config = dict(
    vocab_size=2048,
    activation='geglu',
    norm='rmsnorm',
    bias='none',
    doc_mask=False,
)
Each number is 128 + 32 x the weight over its row's rms, rounded and kept within 0 to 255. Layers, rows and columns count from 0. Numbers have three digits each. The size before them is the row's rms in percent of the matrix's.

# layer 3 attention query, 96x96, rms 0.064, rows 37-95, columns 48-95
097:140131095123130147117204084192109102138088183150107080146178085149109119093175122110141110077135118100103193131180164086143095120126148133126154
115:149125112094159146131093120084094152155098109063118165138066147143179122130079110121123146168154153177113111140064086162129171195118171077128129
098:092132115082172117156080149072119151128096152087104156098135113112113152176140140166177142209128193106164112165136085111119157106094114118176128
090:159116125091165109108111147138089198151155159104160109075141145091094079163119121083196116165134150146139182167098101129189079119161127155139168
098:117148094146077107175130120089186068115102168117158140138125148130179225150209124172131175110077155111138120148120095180128183088130092120129152
109:171144154071131144090112073167125163128121119099126097132155070126159093108104083139170112091113127163125159116108158102111137192103168117068142
096:138133188164153155113111078152138158130125118118144108076139081100070104114143110119138112116142107093150145135122189100117109094133128149141161
099:136096129130123099133145179057139145130178114114111123157046170101165167129121127143130139133085168211095116148081062167185139173152158082107139
115:139105071178161149111131205131126075102159154168138147117146167156125125154155128126115116187145125104090108162144142146153081106144100149123147
097:148086175146122130128121062146140176119137107103176137122139102113093130095207108091117131103141128150090107151097142139188057065131157054111185
085:138172167136135130108068157119135114138092118125150102128167116161108167139170077135169089118055155127152175201103177155111202127135098128152167
089:118133160088142137069091128125131140142158068110122149131126097119148110082117135183133118087121112103136129144078161089140095150105178133128134
086:132189112117141089114095109113171127094128090106140146111135128111123209113070123184132144151072162062175113137099119132130167156114121167166159
104:130051141153101089120162124186137101144137127154128111153167105135123075158178118105156104083110110150123153148195112139152114101130072124108129
100:103120175173047097102161133165136071100154102167071117176154120101158088172102160137118127097120186125126150114194155159119141070110097168118121
104:101189119083144110120095088102127076093050119068153153120132134194157130108091112115129138168107116138126107107094148118050190200104168164127117
095:152103175148097149109111099165129098114148086203049107156121103107155143168103130166167123054148173108124149169157136177101112119138101209143175
114:139176136078148147133144046164125115157108116105126091115127100128162110106145154121162083117196097081161128147120143088090088087133080147135147
092:130137158127127154143068125097145130094120137135088095146154098078141117160115143120177142116150149133158157163130106079132173145085143183118188
127:190084151168117153100152112176117141144166134163181131134157162115139113090120091129131110071126126151107178166123183124148055146150122123056177
098:141156089106093148110137138110137078093132143117098122150100107082128159139194099187106133122175114079152130152141133125091157077145137148178173
098:132132150140153154139124128089114155069112128092122141156125169099127147099175044163113170111085219148108152188106146110152201142104127087174146
095:130161145168114136137107048187127117183152162084148123124182189163137083090064116123134135111093099047145154164142215079134117130095141120091170
104:128112131121157070120105041148202137123156057129109177139157120109152126126144135137163119097158145096136090192152115123126137089067143130087192
119:153135103232094088137143189153134059130141151128179147127161157171094111134112149164076157105118122071087115113154105160103130106150072136130124
091:078138112092123103114150166115121095081135129149098092124168127083193138113198114162138171152136166120114128099155128139143099124131144147146127
093:139106160149132092133131044133163131155146090086178156173129130146148096089139102114170169131168162143102142156149149082137111169140144077039156
087:132129171116106172042088122117129123146184089140095069119136116143139110146120143113147089076124153162120118154065174161185111153110137104122138
088:124174123077118113152089167087151111091076140097137152092105125100097147086059165179132160177157172126153119149108104090083145129121100163169122
087:168098117149156128142167078183080119138128107135116118121139098150169117122129087093129107090140082173096146130201131147135145145172119117074104
062:116109158206092119063101130127150192164172092121098100133192153122118100189210125066098121085116097096129176101153152148149122159109117092134137
087:115181140086157127106093115096166128129094118132120120081088119086128135106068173132166148187142145104164098137060141104109135100140153186160156
090:141134161162127127126157099151118125141147087135162081140135110158149073185125149065109148136132100119124111112134128110115183117129074116077073
084:137100143114134144076117106161144150167184076110117093131171152142137102168147144110139132095189110150127154127179143093136076159129104117093128
089:113111142143130164140114129133111181189091149114199125123170130182094069149180103085115090131104142115102163102141187137160144132093106088118130
105:113152075124120088188128156065145121085100156113131151116064115107159170086109146172136151154101109173146060133104080146106162101107185120149179
126:196086137102108144085159156172104087118165088141123085140133137083198139121087144156188132083165131187108139136092112154161085188166125138087161
093:099141184149158154127090103119128146131135082108114144104168114151044077165167142100083106164129141077138146133081174100140156083109120130145098
067:098105086073145126135114162146115156088111173117145171128156193126078146082149119166150122171097138130102142151167110097162109190131166079122142
095:126130186149160136125134090133123185170116165134162124091125116175060101179128129085076125150150123076141158133142166125126137090096123120155090
088:126113040133115113160162154129118139100114192085157170182159153148155148102130090125127158142096181145116147113159118163122108151131164114109178
087:134104095143131112141117160117138084132160125098116150170115169093189160115087118166161163108151119196115126180166060121126093173103164095110177
081:122124078173059151149137125157158081139127147145073089123149117149153166126207096113074117136104109123087094114125076136107097114159108105135066
111:113177144118118177143065165114163095086082181131134134098081138086131143150095124188122165160119131112171137122106126058092158142109118159137154
082:163093123124153106193176143163135147129094099155137184126110117137158135111124128135102144103102068163105116108159082128089176137141090125083100
069:141107140185130155106141117100099165152151122117121089123173084112126135139227136111074114108123102122118162113165119139153103100094138112136116
097:114180158095153140100103157037144142087090125120097126108111125123100148126091153136120164139147171112131106116068084127109146136106201136185131
078:140106095175122094119149118152143073135130124154073090120128126102188129184135139125160087074138106150149124080135102141150122150130083120085101
096:118128170169141156102130096162109171126136097080160098146155109159078053135160153077125163127151127082114159102140178075120120129131110155113155
090:184131144084165180085097144130118094093153052143105061120094097092176126142064120169176121092166148159130126175051142103146086140153146159141187
075:093149173110123156097119116164155194109158132092158147131142160177055125131062106139143119168182165080097162114170144123118134097176101158159169
073:105109080222133087114136124107126150135142150124135081110134128121155126137199088090098117095124134123122152162177113180106120075131132087160133
078:121103073090177118118134129140119142154133149156084121164149143114197160115110097156160118092098169179107131142139117144171115132147157110086155
082:103150145087160164099113083117086207158095166084159145134170162158072075127161089077129128166108132071084165083129163125137112139147144140130136
089:155137114149109072132162135116149041119124109168082069155102103068223139133106170136137109147164088157152108113104086125100106131161115166114151
091:124149161092143162136126092128099182158131136115194150091155117146039091157098138079111133148091161119146176112134173148141142097103134102139097
082:125134174163172124115071130114150147185106114097145087052116067036168126182145155110152123127147091152153134154081107111154104141098134143116161
079:114148114113176121091116124105096158147137136051156115074122111128102097123129084124119152111120127176137137119151130126121150180119211098169166
097:141140174132154166107153094109095196120099122056179148105145135165053112164179118063113151130137155111094145102102155119159141120113152130154147
# layer 3 attention key, 96x96, rms 0.0636, rows 37-95, columns 48-95
093:183168120125158151109111163140076103095085132086164104098162143098121064154130135132139090154165092151089186118076149193163113145136124144075162
102:116133096160111108193142075078156180110157121070126214143113172174101214119138139118121148120114177148121064124115109150169138133104155094094153
080:128104152130114116155168119105160144095185094101176125137144155193078112170112145093147108134141154140119112127156101133206127124119106126059131
128:172133166185167107100132169170106121120112088102177100094135150106107032173111144094176096127106106174116196131096134120137099132139128130069140
097:099136093115096131132093144124172112106169129128118137138131140138136145121162107198081141094156175091175189154140126122163140084161069071118204
087:134141112101167170104074133156109127184101127145142087114126130070120131121117123122152172107128093126100129132099141060060127190120152166138114
107:119145135117162115063077154188107135129120132152129100159154115075111105141169160076202118112104107112096190140154141072068144093089100140118073
108:109134136178111123189162119105208132104148124079111162130079175184157179069111134138100162086118186162154062119109131113156144132120128085116190
123:165128138160075142090208110173139114123158153088124158132146134212149114110097095133139103145142129156128109066189166196119137130159088127108141
096:118169133116072118123118121112167139129149067097111109132126132100150093159172173110142189127146125133161137116134160080084112097109173088136112
084:128150152111165117120088206129145133163147100139127120146084130137082134167126100106148110140153128093144107128129147101056192108115136132150164
082:116106136115124146102127149145093116150162147192180150148129115159134137134103103125151109169138137081069142165084183108119144184123133130138134
074:157151167142135147129164150164144086095153099108074080065171098089130147105123169171109137112113071134165161102161156076113090089157099131162151
089:109099112114165125140105165082135172213152087146137138122086152144088129063096142106142115124160151158108113125069079122128105160086132117146104
087:168107188103196160091108148144104119129139098117109087153146106067085057116096110134127118158125107126100140125156182101120143053177085131150099
109:079127091119148096166109109110211170182135108099128195158096154147090189089145087140161158102088139089111104139127088065074132085071164077138142
088:162108145122123115065147122159077072173114151159150116116128110095148164109163068161166075110109101104111178119139172117120107085167099151120121
114:090114105085205162148141139162124107220132115148107113140086092084127126122109110121164081095117082145128120160156059070105119122119112106130080
103:210111182182171150087085156164109113140141104156181094113103116119112115150112108081137087100101113135134181178083135123162142150156097122154177
092:191148142130081175066106162145055145145109183133108092128180109115153104108132088117133120119098112165094218110100128132110113164097158165125142
095:146068084127110091085124157115124114123189102108126118160148100111155142075109099164135066114096101124161148140118174213146164096125120143123152
109:097137136131096109173060121073176159124169069141123137138077153171126132124148145127109120123139161116175079127085127129113168131102154086175136
090:124173178134136132175061155131101136200115155181116073099097094137118135159108179092130145154082101142151148097151126167075092142075133133102090
106:111061150154068135098142086131118139115151098113087122083135065116147147137189134132152142112150136133195106140160120099128073114133174091168133
113:138160126173067164134150149127152138128150194089153131143130112166096116097167106153102095163116115093092121070152146156153146128175069118094146
092:107137138109080092107127136128140109096153115131155098108120134187180136133150157145093101121174197115111134151102143198159063145146101152151170
086:125165130146101183128094163092166150127085120119118119089105112129144147119173139089131189147117118148182088089101117108144071156106184084134115
101:125114095050145107175068108136137139076121152102148173169108135098074142155123113191170172154123166102116132227137092062101130146093142154155114
085:137143174227124151084136154135112115153154113171095099145164070150184145120103102092144069106086148119144120086151140144179156113113153086089105
085:123162082081123108148089127118122153081106184090112161152135120141070163132186128167075149182111148107119133140119122148094109151146159179158184
082:148107117155113127095189164138110156098125099122114078139151117160178144112168186129138145065100137129118203133151104202202109127145104116111134
078:072163108101160181161113115090148125152119137125111197123106103120122145158128045136140113147145156132148047112063076100094127168120146139125071
085:174115127192095119095136107126086109121154100144102128127169147132198145075180125134148105095059126139134115111126127193108132112136087086104132
077:230095103115099128076181115145077138133130114129178106142153156133124158109154130114115134057081161132105191178142163171202084141147122070090156
062:152122101133057130128165164107089153124130157067195107094157135106128157114190153208110162096089129130122149160152123164121124149138163096154136
073:053137142139177197180102102134194108133141136111087209130128096102123121109119119149115095152125085133148015083155109118090221136093115115123115
080:151109162093162074102149168168069115127131074148172061142097148105115079139058153098137134155148110135114212174089173091088060107137156164113151
086:206087124155103141107155146107137155185192061166093172147136177109124135125058114145091094076112173166118177132146101189171096128150070076059142
073:087185131131130124121083133103072231128087148052082115143156114112069133104195124120103195128142143096119085136133095128141134151119163130194143
087:189126136185090142147117154096173110147169138123101172114055135122166182128174091138108149071090158144130138112079080179155194162150091115104140
084:055172130144131138136108116120132154100087164072189081096185115153091141127196178142134166127135091063154134149158110123107122094092132144235119
081:090108145141160136111114133169168172115148096105161045113130112141150118148144128123160163187185112121122104145124167117081084141076195148158155
077:113098107145104093122160116120139096140163149157162172108179130100118105135125144129095103102149116132120105080182155114147115067119070119114117
091:118142117120094116104149150135131145123131066095147077138175131116073140121190159106087168104176122129093174135196191142130115086193152085141170
089:115154126122123117157075128109156119143117169149099155133097113094141136154092093159154081163137152110149077108089049115064180166091102163114091
075:166088098115119108074161111138101098122132084103181087143147142135173169104120154090137164076095145163134190114112208125149098123134139071122163
084:096147181138129152133114122134151110141156145170049138156128108150100085168122110131119061154163105126140104137110130101127147111104132118097081
080:160114134061162085147186082173142145106138119121115152145130136126146172115051157155115107085072142106090146162133160120213112149142147153148131
095:206103113102058090129126142116116106112194143150143174147083175132159148135181122150175108076032173138102153180078093178154131136121120100110033
105:163132132062164145129119112181111086158157110130113168124083140140154085106040123164146071159106144160112132195079165110114085134103162146091089
091:116201105130106144131043146097097164110173131091103160112082157098163172111129105131087140146099181138126112141087104146107128189102139140177140
101:179087122142094143071132128176096119113112134125140126110194137109164108118134139112112096072124092129120191179158154174185130094139125143140154
132:054209131115111114177084092144189098124067134128148110102138113154130126139168152129133137228173087070156064103132106098059133117104159141174109
088:144206123133078106130094127037091164123143157055152147121098153141079182146163100126142140084058179120105189119099078096130138133120136147147171
097:166117140111143071148127112164169084169125080184145118148142112101160094172088153097154096159163113133118128107140184084102107110140113173104155
107:150146142123085153114095152062107138080129135098082177129092155097164183090150081155116149102049158110125096155088083142150140173125148080126125
084:199091151048116129118118130184156090130172098161073156129068152109170113148089115213166092143113107145156123147092135115140124141122140152081149
079:121126151099113120158110087140140125078110168107179107130134116167088160126139131131095113129124128152089171123080132153174140163112138128211112
094:152159134115070173081064139116121110097157140092127164134111145097081158105194123114136128123063142158147172131121131149126153141171164133156164
# layer 3 attention value, 96x96, rms 0.0528, rows 32-95, columns 48-95
087:095148165031107114088111105143151188136109089164152097161133146157134032130099144106148116171098099134164149142118114071125134156104127129123118
078:096113142118084100127105159147135108120130103124093122131140112119160124169167155125165163182121165139200112143131095076151126133119169139151103
089:147113035121112150164108125107146155141145184125118147109139078093129143105151131231148202129124109095121122149104094174145147086153111123110086
084:118174158167131108128151125108101111157089098078102194106105072122142128176069086073123138141120125130094150069173120118126111175116186134092129
089:122149121099164070148186175108146074140105107102163144151139164165067098086152129118185171141137134109128133129137142054113095134168094142140095
084:107179122131134112142097165127127144129137132096144141094087137168156133243072103088123093172114151174147141127092142152117121204126139163062101
083:099130114119215143155162155123132125133085146152197077088126186145097106112133103132138132160135084073093140131102104162097089122152112134076124
089:136191071159087044107161114098118091160112072064133098120120146127190100133030111138176133129097097102097114108114132138101094143117142147137137
091:161114115152165140100164089098142131214123122106222118074129100115116144124136150136086066134143043150137123110123100161112179108140168097100145
092:116202166074130100136126091131124127164091132141150098124114104144122112177168161141147168122097119073201142131151134159168117113116119138124135
093:131150167116141135137122082123169154100097095127177109064176151117083137083099136148192186156135107114116125219102147150117076112156097146166168
098:128151144044131107152140141074166143199117103194069124142091187127127119165071102106175175155108169114120129124118080184151102117197130132129114
087:110117108145092079141075104146110133106118205131112141126104105096149187149141146170024127104114190070116132087084129174157125130124065109094144
097:117113137147141112120119170159132072142087112182129110086122141159172174109131154112153165117078163101130132192130158084113141206083137132163097
098:132137171179114133138026158088122138231127139103132112110132119136130125105131105056155161139167134105117127104054149109116141155085154129134101
079:151124080101115099153131091104138141130170164172164140145142162149099139159100150174111062110067152107133120139149173137136175127159103153135165
083:131180198075173172134162081138116081121147103150102116099107135125180131135076112118124166124129137101114145146141180145085095094123142120159082
091:157132112137117139113075183097146152095136073128053128088116104145125161175122157112133106079103183100138139131128152094084092096146091094193126
105:135160108125086145097105142091143126194110129103105120142134108161171097106152113114125120170086053127123113071105126141119139108111112142075148
089:131139209154066192119164118078155170153066105130097101093105065105124125093115143033117169110119118151133147073121146146126153070137174116132106
100:150121109165184100119142153169147096138126061094177084132139164178138154094151101146136127112106066108117115169109137163131163105130147099114154
096:106159170164160128115096188142113163153090097210078092106137139106116079108161109093140158131150128109138151149175113123124111171132140147188091
084:129097106184210154137121129143074168137085132195158139098152145096168087113120102102149085130163103124105168144085079170135135092102081111123112
088:099111105108092094117101143135142138087095068172114114086136091141129100178165163163148151123183191126169143119137154077133073119153130077201143
089:146166176121124136139110149147084108162106125183107053094130187096134121134174098088120115136089081133150178176110134128119140150089147155151126
085:158115097130079166121116156086093094137091116190101138145145197139145183123152117117178149162119082095092128111091148139127173143101135160154119
090:158166089134164085127149126160127079207122090124180138121160155128126169079127095075118137123066084103060131149135066136131190104133089076118099
090:113103131076161093134108109119146128066138114087149122167149180077110115151132166121162111149097167125142112211184150156154145167129139192129126
079:117089068058066168084071116138130091110113114158123079125178166119157119125154156159207152173124106073188144141095149113111165156086169107145137
095:157119132121156123142119136160138125086195090119120134217139144170064166165091122147127069108139147153153130160086139169139112102174084083109121
088:162155142100114163116102089101153139146193116181074142136101165148115156116127157107054104080144137169124124134136132180115142120145117115165137
089:162155165121130139079160106128104083132157171098149131145151093141085111109151142220088108138155138112107138124158165149100161142147100146112181
080:144131109118067150141125110132070170145105194106074146127129140143128078099090134091121058150107111159112124069134133139102116171108177136072119
079:167091093150115156096134057114118155161163175129142136159061129122142160183083154066125147134174154182099124114106151120108092130135167123105111
084:096150153098153057162092146091156101123084182121115162142145115118066164073180146238164080110092115115167162116168097191128136143148133110098086
083:175088123158128208130108118164137151104169138144134166114125165157147148206020151168110130135093146141153129143142148133171084119162108152097161
082:100135043109104148142155098093132103119163174187169132108153133155098140094160135104154217093138127118116141122192140128158051073154125119099136
072:139162157160136124090139061126172116153168146124126112154167143114135110092133159151141121143110095098103114111172107169088110104152093140114197
086:141128067184130144094167113141132105160195129075124142130129119115175175159180133161150074136127156105133132128110119135157135108155109142141174
095:173145161157081147099121154091089145130168139131109128133123174082151186121129045105154155071036218140126128190101159111153130147137133120123195
075:149147115186233099135096145112086107099126134127172181170093140114138125164149152135136088107156138134155151114072113153124137161092111167146082
084:116116147094190112148127135180100100074120126115088138096138161091101127084157112172148200120134171147158108172154145106151110124132130127151127
078:153111087137214124100136121136104127128146170180185165171162160134169131081097126144106148121181039161117121145174142113107133110100182087132123
084:136091118137113137123140174132100153101123134123081160128119188112124195107110067153122155081057158165178155171093146136159161126098107144132133
087:083118153150122148138128094115130167097167109110143158146149087171068048136181151143118097143210076129123115130184164137126137059104179126107129
080:148125087092134136148107106099111164160172101140141138191099184132076143095137072144119118140091153133185131136106114113147108149097128111131118
097:130141120133081072167118119111139154168160140156153105196178175139133105093113099127139130122115125131042122131161112176147126124134127105085157
074:185111107119123071101079151089111113112148197166099157097131158110141192127105084133123133169085115145051121162102146151161076111176125144117207
074:138133060047157073118165137134095124103082128096139164118081142077177106110047143137132159170114124121100143112150120114140145123140147159132122
081:134168149118088112163120125095134148094093091199146151125128148187079091144121206165145119150102071102153174139113128147128166191101110141117080
085:099134158121139135163134079096139122155105140144170098072159061168124099125168158061117130150210082088165129084127115144086126094125180141135113
097:137096140130063221098128078128111175094139190104124182158099120135100173123143066105127132114126153160177155134166148132136132123124130156166105
073:087157110130135081105165123134084126148111155105179128138183120175120081122074146019122103173146129150091112096157058138101145143138111090134091
085:121156102150212071145133106153145042113158084130153115146140134103104108089119148118146125139215132125117125168124124138098120132128093089105154
072:109097150147068177111104170124144168169109111064079100105136117095194131164173105163127116103180117150131131070116097197164137159102153158088136
085:142128136158106110185151106135161088156110102114139151113199096141123089149155170171108066124161077081147104044140148144126136079117132142152121
079:156124106169159174125105090121148115181138129104099151074134135107138165101213086103133211093145151100188140123181157070127121135071125139166153
080:095083188110227110122147100143147074100134146179142138165137145174156128112113091164149140091174119097146133139123076097107097131115141119141137
088:195133142126061199074145130096122163182145167049110146136111145143154149135134035091104114106119164162158125124120111158143132192116187120114166
090:120125124154119111126098118138158096143166020062114121143156173142126125134130140125106092121183109159142114168165163131114143125134111106126146
079:138127102142085133131121214146121123144167106156089108159129145112124138100051098162163143107044174139073131121092125183107126155162082111097086
083:117096131071076147170130158101148146111088101139087131136152159116130121090183108183060152133113109133171119182152133165135118174119157138181174
077:124060124139122155130168102163143156131173188129126147132129056137119104161149152139139145117153107120138121104122120107114135122156094165138033
083:137148135105105212145133087132104168111129174145135123156164129152103112149156149062155147147101112131130113106186116123156098107184109144149112
# layer 3 attention output (transposed), 96x96, rms 0.0648, rows 32-95, columns 48-95
084:126071165208097108126094130168168110137121140123128087130119125099167189120104096131155090083162094091153038155154070138084141089115096155126151
078:155163121083139114130157178134094090137140146103128221106148178159126094159083197125137099191073145142094198089135133151127165129163115157142150
085:093173110054149181102119123102068158118131119157104194179102127141107068152134138123131145203083157137115190144129148111134119127105147114122150
090:116129134083146097110170150123143138065097100084128079128171085155145100132155092131184122094157107136132127104130183176140159100121105119147158
090:115124190105107096127102141109131162077146129136146118104137152076172124214125122144129133138115189136142098147138150171154154117077110137140152
090:138086179104117150108117158101160107109127107079177044080133076112154164103153107129170156071171109169109082159139084185142151141141153102127187
080:092137180134116125144065143194203125084149087152121094130088124104148115157136107141150162172154139150111025168167144155142152142100158112131148
090:133065174144090138100139136155152158129138141185143147085150150156125133152157137131158111120141178137158159184161066157108194135133134148171133
093:109089153096117115134111113111144191097142113156123079141108143125141102085154098154091137047114146183148139107161170097133117098044163162123076
098:172151171145119157109146186152114139151181088129112165153107148116131154176114112106202098125152186176060092139138137096142155116091144133168100
098:164128111150132132121142131087120107091157125143071135151083160117074148101128126164160126168126170137068134185117135129141171183130171133129134
111:113146175098107121056102134058143128130118150125222153083165109126139080150115165089167084124137117157123080201164117095157170166156128145115138
091:155139076103172186123146140143058127176126113114119148132178086117112138165146112102176133137136132180139152139079150076157107136149140095128115
101:121151109131118111164125150175128072061118128100127164176136165134071088168133144126111115219195100139091131115156101199131153118182149136185132
099:105117134123102140155107201112155086053087093108157093135126111110105145167130084177144146172164120177135067117127148191132136138176126096162128
087:149100110139123125114119096091082181187179124121129124083110118139137154147125193086102135039131147144165182134122075108152086139109149153123146
086:131085122147175147103142093139130116112127161125145073179119134141101132102164091101172069128204140118061086153138092126105173156135092179136114
103:138120096105139119116168139098077108148131152125107170149119172100111103126123132141074089110183143143104149113102083160114119164207170161140093
109:126105147103157120163144131088103202106112100082148102092112157100145120137096122079044073094130095214177129099127085130153162074062113119110132
092:146172131068165111133127144085116110126130124118149150116127177156113069137093104129176091146119106179084147113135213097114168142120129136147142
109:138119161151107116130095128104135178119146127188101105152103203086114115111165137185050129121130107206139121113128075170102079112107151125131057
085:093128142177117124172097164199153063106109101130133093146099129109159084163109094121135132172175098116120011147145115155112133122146138108139142
075:126129149174137146140063140194157070081123103144116104139112092106158122118169045129143183175147074097099030165184141140092102138136140102100164
100:074120098143133157134159161165082111136139175128085196179128212085091106150130129131130087147174208109118163106120138100114118135202159153155115
082:108117143196117128169100145199171083127105099142148070150095116096143107136130081123142144144194076121129006162133115134110148125123141110123127
093:146108144130117095158093125135103100092126077124175112081080178127146089188091178086101143138135092186158131141134061168125187105148161118120166
088:129097181157088099148079114156152169070119081175109099138110130108161083138168100176098145098135074170160060155176091164129119107072111108113101
091:159140105185078079103137107125141106209173164153138153118157097170122184132120205139146147123116155100129156158141109097116132120191110166140150
081:166133173196141135135098149175059101108138132107127112117066173128130139133096149090083110134140114146133107094116038143100174085182112162144136
099:180124135130133156110117122068098130165146125177104137090127127066193146097140137132127129119128158151092140144130128128149065153153177101084145
095:134119075130123111083144057084095157189102153119169137145126120154092112076123161119112092056158088141148179113100095113136125174155109151099112
085:102128134163166142152125125187127127136136091127082088138116102094160138124077090080147126138176139115164038142062127136167110117107146115132137
080:160170069104176152153155148100091127167120132159115182161144161158099145107120186131126097157089143078085199117126174076202130111141143149150145
080:136154119116126147128130206134071096073186113128103102187125154157120144146087077124165143130111146088143141151125123119071157159143159121185150
089:104063131136109155099134081147146173113110149126142138059128012083169108145147100142150123124160134118160074174161144086168093076096192129148165
083:106154120153110118142125148195174092097150101087080114139082078119117159103102051113171164156163125092123077125157142149087128098107155092146147
086:157078120107148116132096102106091165054147118097113204118113140100125124156063148113101092207117117173210131125110069125102143141115158202164155
076:186110167094120151103173121083084143147140135062146163082131091147064119145086099082097099145084129168159169113128111086119133120079155141171130
086:130137174158093139106113139156145082051148113080106122082085108148100136132129062146171176095205129102119078159132163128088137171154136078142124
084:121094163173112100165089123193186084098122098129123081117071116100153122133124079126156150138182084130148024146145105141098120143135126111122151
076:066085155109098170128124134139184109127164110109146107116136107130160141121166096164147174094169108102114068135127153130090102148145125094110113
080:087181157127130123078125100124122147249125151148130123109149067127142078094150140150124090074123105094109106137127125102132140186092081103134206
075:071188103124139149113112151145103140178155109076118091086221099151095137120097149111149117125077138087107186087106172072141129097129104125080135
081:118122171171114108148091125205173086094131092129134081129084097095180114131115076141161157138172083108136025169135113139106110127132126111111150
082:130162103088146165088164130064095170175117162134128165127166153150080129157103176109119107142071153135102255082130121118156127125119137174129092
085:124113144163138091135088111219186075116132086151112127110096106113165141159102140134139138166136100116112054109136107145087109120120101142115162
108:164073136141130119158108088146164106105141081135107164098098159126118108170082116087128125164150096167154091076133100126120114144105148166102134
079:097111141155131085168111112187202098085155077118099107110073117134130120145111085122140171128147113113166013126144095134091130151087129112129146
074:082085151112161072093155135145119148081149113143061102136154092129156121072158110138145127142104136126173096153116133112134151095101155137158134
088:140077103087151156133148082115137211143139113131098206152101153120140141147151124121155114144085126143105169108124141121148094069120161161100160
081:145144073092151141096161133043102174144111150118143174135169158150103161122154193124104105118083160143103228092112149109163128143128123144137107
090:138194142191131102117080162183178068094133094111144095138110096099199150165123136145164147161131113052128084171095093147090122119142118136125172
072:141132074084132159120158141077041142141132139120135176130187168158089122123129177142090092135070156149086230103113157093159136138102148166112080
078:132107095073083119136177137143099128160135152109141098113182111141105102100097104122111111078098129129128158079113135121121170123093088123135125
071:155205129133144101139090102116206131171114110138133193119094179182123147099147207123072151181159113111055158139134134112165106135140108126108175
080:137159112070124176085179129041087182150128170101132176123167141159076134111130167118118099120083173132121244113117149091160135130121147140133115
076:150158167135104063132074132223159099088120123093156110105116073133180136122130138167134145103171087082139050164117119143106118141153099095118195
082:142154125110080177046133120095068161167181135081177099108182105126141125105127158106116090079095112126129158134102111090122123148110085131129161
092:139132137171106070156085146213210066082110063126096120099075116148147175137145133145137159162160121097124074154133142155111123105129125125120155
095:087163160118118078115147130145157120172100126121091105086133131184096107160118088128123149119122142141093212077149173115107145072121106114091119
080:095109127146126119181096095203169100093139090154101168130070138108143108127122084108128146150171113123159038138142099124120101134118168111127153
078:116172139145142065130109127217171120120091105165116132140094096111137090126149151150133112140125118117103073165111123125179094109116106132077162
080:138201121099129187103167160037056144122142171085162161152152136118144147110109136127100124137072147077150218123104104133145140136136153135159119
083:159159120166155164076136166032078173171134155101128177124182088116136158172123116095108115123096116128146203102132115120085141148099169148174116
# layer 3 MLP gate, 256x96, rms 0.0835, rows 0-11, columns 48-95
101:187175117160164132117127119165118141096143067104171109098167186108105077110140143222153155167139164146097166212155152138068069122195131153138115
107:176126136148118178106101124120115092122215113195101128122097164160154169166121090117117131115166117170078130113076150132086132166148138110113169
107:149138155094075170130129140142056197146140141116121137128192117136074136103115126217151137143086129112166191139150151121172103208120143116118124
099:124086132151121180134114117176176152161116116158112135135147139089112112160148108047111139193142168182206155121104191139118079149191179117149141
097:119126115143028093099171119169179167127084160115152065153106163131208139172156143129178164139179095218136145132120121133188130172143147126140103
111:098120140154091136159144107158134121111110084110152143121174143118143188120172105178173183139128152113144133198118129141129122092116121145169140
112:189031167136079126126070156140111142149150117167095139096152128091148145130168124167149130171106144163127203203136165198119080097101081115113154
106:162141090132102138065143137099096210122136124119112136181120178112173145048141118138116109112085112157117154169140143178195126120103083102139179
104:206161068146069133164155120145107139121140126170115142121132118147134106131177132161196151104146203162142142111150139162120127106111151099164131
097:150193108104148071092132154134093156121180153050144062145165177095094148103113120175116186065113129144121137092169107129176167099130153177157133
095:113167122153176117075172161187118083053117119116098084181095134098159105134107145198130100113125130119132089148130149151116188150169125161107115
098:061114144135124176134154093155177106123096137100147115137176130119142072182119188125144124144174070091135148155157099163106078191117106143053087
# layer 3 MLP up, 256x96, rms 0.0831, rows 0-11, columns 48-95
101:118152149180078102189085081120112136138120126102114094149081116147129153095145154126148115111078111098142161152118160076137101146175112098174173
112:136172119204111127115121107095122132171126154141137141148095127150159126089093126084098162164060160053177138166120083117104075084150162129132149
115:132157109174092121118149107159106151172175205146200096176075159116163130154125073144147132130077177093148172146070118129080131117134097201158143
095:097108094161159103122149149148078111151175129122174126176140140091162100145160137097184095085153110105124105153143137071154088167090078123141099
101:108114121158128116127167136147166079097055190141101117148090114145158160080133119158120119123162134144154114081206169128158153122156114100140152
107:144132101108123081143095111102157102152086127086240129097129090133155154133119131174073122149148123094125177185084101153141151136112124174207106
121:176151119090130091132126103145157131101166165113110147214184157141139139125122213123201137098112106128104131160166147156121060135067084073118094
110:137113133141157089117050087088131146161131063078127098101127092183149159102153093132052121099112128116140161161143145183153147099088155130183119
102:136133080123111191169127136150119064096145081096144136172140133076128095184105134122154144102103113145171108127053128076092171102118108146144101
095:148159143159069182159145169131146179080160138145126113205144135110080140160121107192175138106096132066144132191111128140148169126111141108113083
087:121141085171157047151132153116132175112150075133111075125175032174136126054110173146082119130170141155099145101175143131106103153165113126161099
087:156109125171157141126065109096108155107127132139157128099100117109155107131092104112187123118127069128128107126066087152119097126124105140122138
# layer 3 MLP down (transposed), 256x96, rms 0.0766, rows 0-11, columns 48-95
102:153148106189120166092166158077150138179137057134168114132137159094110104126124111143160134107150216160051130099100161155138053155082131170112089
112:130119124141164164134124136106152197108166108143156142139172173150131128085130163142144148069082117119121100045131077057121153112057207128162127
096:109153111149085101126113124128107175147135140113172125070165067127116110170128123166158151132072132131132128126102189151057099103117121184108154
097:112118169142081150114153138107155151126124127082096150143101117095104141100181064177159157121145121137099166146049160100183131179175141146158117
105:079082121094158108152065091194212067080142162123137133130109134193126154080073161093115108136111145091094162146119140165143172149138101183165079
113:088107146099073124082128127108126125172096143133121115150138165146146156146132166111135173098075083106115132113123114084132116099184067117087104
116:123119113146161142137110178194079121119158143203080148165142178130136097124169161069090119170106079146147116189168132183175164111106062179138141
113:156129074149094116098053095092121145109135070113147132080109140191044171126159143131111112063148166103140174130144082156064117115111150153123136
103:105067135140172189142072126113111085111139122137097127144206118133136134108093152137135135117116125120151068123065019075107080124103123180103121
099:094184106141153088144122120142125188174140137089100073132156192099179136149104184092127137100089117139083166124112135074079150097121105083148161
092:127167166135121132074160167150093184122129133095133136082099180086110070156133131098090174084093107151165140118070120106151138115150104052134167
086:122167149091110139101163207131123125157141111092102111116152097174110116169163112136129123129162150139093114102130167096157156133136169149165096